Weights of a small GPT-style language model, trained from scratch on English Wikipedia: tied embeddings, attention and MLP in parallel.
Each number is 500 + 25 x the weight over its row's rms, rounded and kept within 0 to 999. Layers, rows and columns count from 0. Numbers have three digits each. The size before them is the row's rms in percent of the matrix's.

# layer 9 MLP up, 384x96, rms 0.142, rows 164-229, columns 0-47
096:526486474533533495478524496486480493467493512502484426528512547492498528537513483514506496487525509503502527488465485493497519516494523511503514
096:505536495510513483535504513534528478502540500499515511514516477540437527499510478484487523508456479533522478521476501506480470493508460489463485
101:510524498497473514461520518524472462525536477492478465506458461509443489505495514460486497486487507494531484479482523515466506491516451485485509
097:480475493505481480484529496507518510454494497547472473491494486500480520501495497513491499506528521546537513548468532515484550524532487523468544
101:546525478483502528528476468465467517523492494521529509474471499511468500513491504470514547482490449502486490490516497462496494514527543490501468
089:533490528510492451548468547488549495471503485497525456498484507473488504516525511520556468476500459547492540557520485526488468527497480456524493
108:496498492507505509479514447536502519486523505487441503479495497520512494483487495532489488544523474524539543492503482491534547512494479498500476
106:509490492463506475530469501465485501504518475472471555503519516515523411533483492515514462555458498521485512455512471509561494517477491490510480
098:528524512503456506513493493509524480506539496513478557498449507495500486495552444506519517541535501483549494515513469526496509502487444491500518
102:456511499498475488486508504476496511484512488523498460529500517479491513497448544484555492497504480474460481462486522547481488477541529521483548
089:511495486513508504545492532511511523513538494505511480517520486453462501485531517468580495486434557490530490501449499506496506471513487533454490
096:505512491468498499519482467536476533483514526486521493454479516525507520501496480472498503527463475502492498447498496503480514503524508498470517
107:507525506511490497526502534531490531484484523458529509504532472446525549533520466539510493491457479513489469519530504522485482470485471525548444
102:492516466521485519498486467450509447504478464529526470512497470546486495507499512481507520499526445501488545526519507483490508512453530487457507
101:515513544499494515499475470520504496535544510502509517496524504495520459538491448483519508495468501486508458476521452480524500544511518524466509
140:431535518500490457545547516468504501469481464470498499515489525515463524500473540507539501500503489471480517473513529545488531505507476528516463
097:497486452513517519486471506494484462490459489458569487490462499494480487499512483502486498511477486512516510475528511481510519525480494528498509
096:477502494485467529477472509487522445504511539535490516464506493490514517568518503514479481509502518477473522493513476500454561449514531521549529
092:494461480477486560517494485504504502502533446487470509485468504483508529492515473497538509457505460463502531532492554508533488486537465491499527
091:530516495517510498490461482483486461526505506489503507445513494479475506493506561573504512477492532507495469495539454521489475490507509494544527
092:449507503499529471497532461454503479515518481517488515462484522494508444495497441509493514532521478504523489520490509515523550533483468481532528
101:507511522525513508482538524498506450458505535492492456483502531476502502500523512470500526501499513516478536467500487496516521504503484516490541
091:510509479510478492466483452466519513497544500500523465486500498507480473507513501440493521546475507466517556463547510465463519491538482506515531
092:509552489526498466462489470461571527493513502506536475438472469539482466500513469507472483540497523520512476512513506490468477496494526494555487
092:519469494514503479516492517442505483490518453487513490515481481529500524541487470482490522451502513481500536480464466522490480524491497486498466
108:484494462484508462500541501501519525505533485549491482499528552494527485504492490503518494480501476500523532482468457509484529510546470471471519
096:473500470531519507489472514506472503498504447455550528512451485535440476498498496485519527509476500496525479490515482520537529534520492506537490
096:482503465485490492485484510475513515477523441462424488488516518505485481519502488492479510532483523504498487468522525506514480495496480486542558
104:487494491516499465505545533524482510480550508486512487478476470491510491529497507488484493464552444510531486523498530511540481508499560513488511
097:509501479512505533531497501496474470534510493537503497495506534462450477502495478498511514519504466514521475469553496482500522518537482515443501
106:508531518505530487523523472534514451549536533512490503527477517519424478528462493514466524516487500505533488543472511494504531479499509515488485
112:529490498442523499480472488512496464511543495517481493498490522523466486542490495500511495516534444548526520563508490495464545501500522504487536
089:466484485497536505448530540463508522486530494461480527500473474495503465514498512483473488478511527489504487455509538500453470511461473521495488
099:527508481502436461494509530489510480532481493521503496482463545495509561515496486491504482507508518543484488496504551488522508454486483517483455
084:539529497529545551524511502449485522507537524477483497499477494491476497557496480494504483519458507527510462495550487528518465531514483504490460
102:523506499446481517486503520484533530500505522517488532530491498493506499559467471527532521487547440514534525491508521530533536517519479490545518
103:503511482453536494526460511500483453514502486510496503510481529495562554497475514514516494523488465472492533527502520496521527498477484534508466
104:518529543560500518484461487528520480504493516515507516485520533517491497518556491492522518504537487499544517518492533522516524519521444547515465
093:520522521495531507503491457470501527514495464520467493478503497472450480522474503489506458499490509465494486480496503525529537497523472473501488
093:468507500520455525507491486510507494523467487529497491502496508552461494476511468507550477508501479512535528486512478553514507502532472502476466
101:528522506484466479500475491535469463508543514489418524435519514525494499495493529488530486472521490481512503494489547476499513503508527520498493
114:518491496460497464461496454511512480461507542525435545510458510497512501527520544464520482483517484492498454481524529513513487497499467488556514
089:487542487544525505493521469521528501491520532505477536544504470541511510533478506525508520445474515520487494480538519511490450573536502542517484
096:484522473452511502487444477450519472474500485522545502511529535486502528503494502512518501506452477486491468519468488516509530464548526515506469
101:484563473491479481555474482497524508472532527471457482469499505527521492459508502507514504459483503516509493518453522481494516439523506481492570
097:526506473494486506467483479494496524497464506485507498487500456498472518478485461484497501461488465490522462456499453491502492535512482515472462
097:490489522516483517504501510463497508512476484529524524535475496490475526495496513463491458518564469514522507529483542516534527485490511507458500
105:519529525526504510529517486487487499542519457509462475500453477510463521496475487492507456523524516498512439483483514446460468526485484477492478
105:501531485500499502548473493487523478463521481501491474504481539487456544492510559523525472529514490500492499480520492518547492494486452508513535
107:478489458522494532486494480518491494479471447522501504528510497498481506485488454504496488470468450541515492452493488515462462528503485546462498
104:525501489516483499506498525511526423516485483527541522480524507517460477488423516494486524510523502481482506496477502528483497516506486508500469
109:477503507521510512464468538546538511445485489504514509525515547524467507515519490507498533480531471479490538496489534511508511478518554540441506
090:493549481527501478538481514546494507476534552532475521480480513518478511507498504539533496464514492513489520504492494539453496500516488560485523
106:511465506486486533444532521481466498470529487480454489491511529508453517470508534505536546462462518507491481507475501498456509488512525494540516
111:548541484481487481476500506513512526508498495469507508525504522481470529511524503506504558501467525475467500536460498516525508503526534495514506
099:536506494486497499525470513507511504493548474468484490448481533508500517518532495442495429481464522534515458545479548516460480502493485504469509
095:514463512504508489529498513508471501492479519506489531559527494513523471482502456478468475506487468522499517487525493502505508482517533526505522
103:525504542478525494504545546509486515513479483490540509505498520511499473537543463505565497493494493468511506476494481532521515477501517502480557
095:529494513515491513442509512512514487459470516503509498492462489460459497510529524510507505551514440502474497504497504524484526501499506491491548
094:495497464515486485492501506530493533509548480482516477517479497499448501529460516459546489517528498551525521433517469505502476491515495471498506
092:485509496486556490507485468443483510457501476516455496517501472538467464582513488486495510480464534511465521476551507524514517476527521482514509
092:459540499499484480511493466487496485541475546531468478518485472523458499508487462501495509502503479520480514479543494510514536522478511485449519
102:544501490499475512475474481499450485508488532563512508501519521508510499506508561527519476530488489503493524493511505474546453524441515499460501
098:501542523461484515461514497543550477477479528492506511500523488492529468534533500531531543491534510532523561507470510549507503502462519470474537
103:509470511478446523457471476464456495476572474517493475501544482517494517506487521479487470478478506513469478479491518505508514474516463514532563
100:484510502524509518507471456448526487517496464536464532521501493487527479472471489512486480539479488526522501566495477459504488539498494515486528
# layer 9 MLP down (transposed), 384x96, rms 0.152, rows 164-229, columns 0-47
107:469523500498498482491438480505543509478541493503520538484455529502513475522472519520495522472488471519489492568513489486516488484498510460507530
104:512473502483524495471500512483489491488465500536478504536494534487530518468517484522517500494557524518471519503491515511518484568499536529509504
095:496452476507496464472477502440538499460528469512544534461494498491530499499454527534527502519529506487468485485490483510508507524491517532511482
092:487523520500491469483498469511469505548547493516427484540484523485547470534500530507485471505458524520475497488467482507489493521456510480524499
094:513467482481495501512537509498488496541500477496488506517458483496497525497514467458491500474510485541534553453496440521548514545489497491495492
086:466537464488499515476527434512499506489486489485511522502504481548484485457495510472520510511512532521500489480516525495487540470495505484483487
102:504468497446451461524514442514504498462504506483501512542475510515488508510458481517492519471504518454476477465552471498500502518509524502509520
099:468502494531500531484539516545528489505518510534525434474476504481462540488529496500497553455511495455478498518464512471455518492520510529488513
097:492505462486507476529504475533464450515506510561496478529515544487505523514506527531490470462492492515490471490498541490525501494507559548478493
091:539504446516513524514516471464494469519537502489505492482477514527474486516490481489505539476475522518531542454492487516498486478500490491540482
096:469503490496544470489522462464518498504498518509516514498516531533500481513498536490499496495519519529520506504533510497514449522490519497570528
090:498495533447453487486468488525481473501520503504483521514514495504507488508482517491503513491509485527520463493480481515507480483506506520492521
111:484539522510492539497485500515484508538495489525499493510498483529431446552531490510501548531489500507515515547542504524477541453543468509499551
097:489519503492482543519476503527540538473521504489511514527528472485466513515529501543506448449455520506509462490484532488452469513534516505461488
099:516514510539515462492526482542469519459479493523503516509486486482477502507549502491488521562529506481477482491533533506517540489512510482460471
144:479488495529471514493553519469459497492470510511471522512454509492472540500504495495534463499514491498511537469533494494480510492506439503531508
103:466510518513501452554464492525500518509537553500486522499502530522521494503553513488505499488504515473493520546484522545492461464517467486484523
094:517529481527503491519513492506525477493494453495474521500463542484547477474481522517484505535459509490549538491486511531479467513513487455488482
087:497546489515430494497469501481488518495482497553518509521563457498522505500431509483480539476490500523495479503520519502545492501502499497479489
092:465510511491488464497523505516513484507468445454527519496531505455517504483461486463472504518515472470518532517462495466488538537507498478471500
103:490470539495521537523508516508417551481478502515477484500479500520518485470516510527537479496483522508492455488510493450495488493480572454473487
094:534528504518500498549479506525513500512504477519503483520489503497520498487456516505517482520512522524490472505447436475484496520515536489489510
087:483509563482495481501541514526472461525531478491491529513449520488523515513556494518483459497474509503515528477451458489474506489518510518514492
097:466510470449512534503491518545450517528483508527499515499507517475514521495501462491530503459506473500479558484504503462550528472491481553459510
095:477522514512490484466491460526500515513526543503482503504501537468468482499556515467502468528497533529493482459495489491521513457520513447481519
114:462543483499467513521483517535511481494521461472494535482507475472500512491517512481520498535505529474518503510504541494530476477517512497485500
096:507523529507516496510531458510488488472506527546468476460527517505556530499486520516509480505499484505468508492459547489487498458513539498448510
099:506498455473504491508525546496530473467501501484535492517492521490496526502482467525487476471484529499456493544468510536510515463501457510437476
103:478503527525489505503492507514505528490531512522528500485548502516471510505507490502539499482524497534512544485565513461473550459501540524523520
093:554508493494478472496509498495544504482465524454536517458484452548489514483507520511474505476502489488499489477453517526546515511459492466491492
115:528492523487474501495540481497517492576509489457498516552530464480469501511498496497505518509522515530515496491523439487458532480492501505506477
099:517496526471494479493444518485502516479518510518484512536462539446505494483511464540489459481488527527509467521523497502452501516523459471504465
106:509497513517515524488524523511496536492529543491485483464514487500498498442508527512471491478435530496482512523499505466504477513486447513477479
087:490492511472559547520516484468487489510535484486474471516520473479478448507465516535500502480530508431566531509500462504473513537492516486480512
091:470537523516529517502498480439530502478519489488500499439489506482524477536552487490499492453468490490512522496472531514493503510467508478511503
098:471533473520470523504466466470550545498555498494503503464485504483439567469497504472492518557480491485470540544476526509473507497523491514511510
089:503527488511506517425504498517547513493510501492483529491547498510441453537541515455516518457510510495491466469499494511467484496498474474460500
100:474466498488504538488499527505460497488474491549465559472479500531527490492514511506540443494480561464524518512518444520515524518468485476471496
088:456488486496506496495531530488473480478510492468490548509488514514529529535524490454480500483492439510476518518461544491466483470510489523516457
103:522519485497494511521440472515526525509544496540495522487460544509499509475488523519486484479504458529504518498507525491543471477517509471464487
089:471477524508517529502504528450501510485491504523527516522477526486483482507484497539483484555455532511499496476511524500476540541528457508516469
105:499507522525511492481529490505534500450504533525494497513492500494514508534486497489518518482515474481507531523503509499510513492473504465495485
094:494460508536478524504494448473494540501483525510488515463509492495506505464456494554523537517505479529477525490516515506507472529512552468501443
096:535509527509497544506547519528488492534471499495529502472507497506515461472527478454536474508495488491501530484494521497467478522492471514489529
098:498491496519531478522478484528538465494529534518483506504533473548485479488497521507510478468477490460514472497510518476498473536490514521518520
093:506509507455500497550477529527475487490527520510481501521512493485527480524514526509491516486501489555494502566511519499514501459489544509533509
102:499523494456501491538466504507468532498524510526504498525513481502543497472514484511498528451537535501482451576515484519500471492495489557477531
095:476464504464499498487486502495514520443463528515516508478548497522504519482502491492510521529488484488503546547528521545506545453495573461503531
105:460482472490508482528502496448526481504492508505510486466506484483515530511533458541497526519466474481482518477509546471491529480499498489521506
107:519523530478514524491511481508532490526542477484517544525513469499510491497472515512522514555494540481504522539480552515483490492468471511489489
103:511477513478501461514500502521463500447511514504446479495496508517513542497529479545498465472482509513528478521512472476512454528481529488508505
113:482519487559531540474507477540513473462496499514521520529479505501551506530469446453534488504534489537477512483470493478470458507530506528576496
095:518450499502487440467524501462541525496429449489505464530513445516510478478487486488482546530455473455502506498522525517479506489508501482534490
103:531480475465505540472504486450453508511493516512472529527522544499504471439507516474506497490465501508494487566489512529478533502498485501533512
112:520499464523474494510526540510457445498477500426500487511512547514481501513476504509488479483507561532504482482507478506530504488479477490535491
097:509522529507490488481494490515498470493479537516511489550496483519505494537464503549491534493513483477521505518523479440511522530500509502512518
089:504508500503506509470545497509504471561537473477520509505500463504450482525484503499473508532476573498479470506496473481469494493524487466563475
108:517468498494496511534475492545511510508523538491530528529507477453522523512532517489538470520488504451462488512501488475483496481532484469474494
091:490441500515516515510465474493490524509499486502450506493514503506485507533436483501521539475469500510512476497494494466514531465534501528473445
094:482535506492516530545472515457509469506487475525508509484531500503565508448529500511467539501463511443504509534504518516516499537528500530500506
096:527481521472528543555478480501480511527484480522502552495528480511467484508532467501478516497480563483455527520527465525528490542513488466482502
089:507512503536523493517508559510521530479493459492515524446484503502496506481528549482523466503518484565512526526485507521491493485495465524525502
104:492523500497535485528503540506511511530496475452525494440464458535468476481499490502473512484496537489488511493457495570493535518533520510494505
099:530520519463499514492512477497487530532522478557493489530470492485493494475472516471503538491500521477520511463511499499469510552502465557517509
101:447516489563520488502539529518526514482435485498524517481469538488495503486512489516518505491539469530486501492464503484531543551517531436457524
091:503489479499496529507460540517461503484502545537541498514500491488548494497553511461499509488494519461500476487511530549512491493474505451509519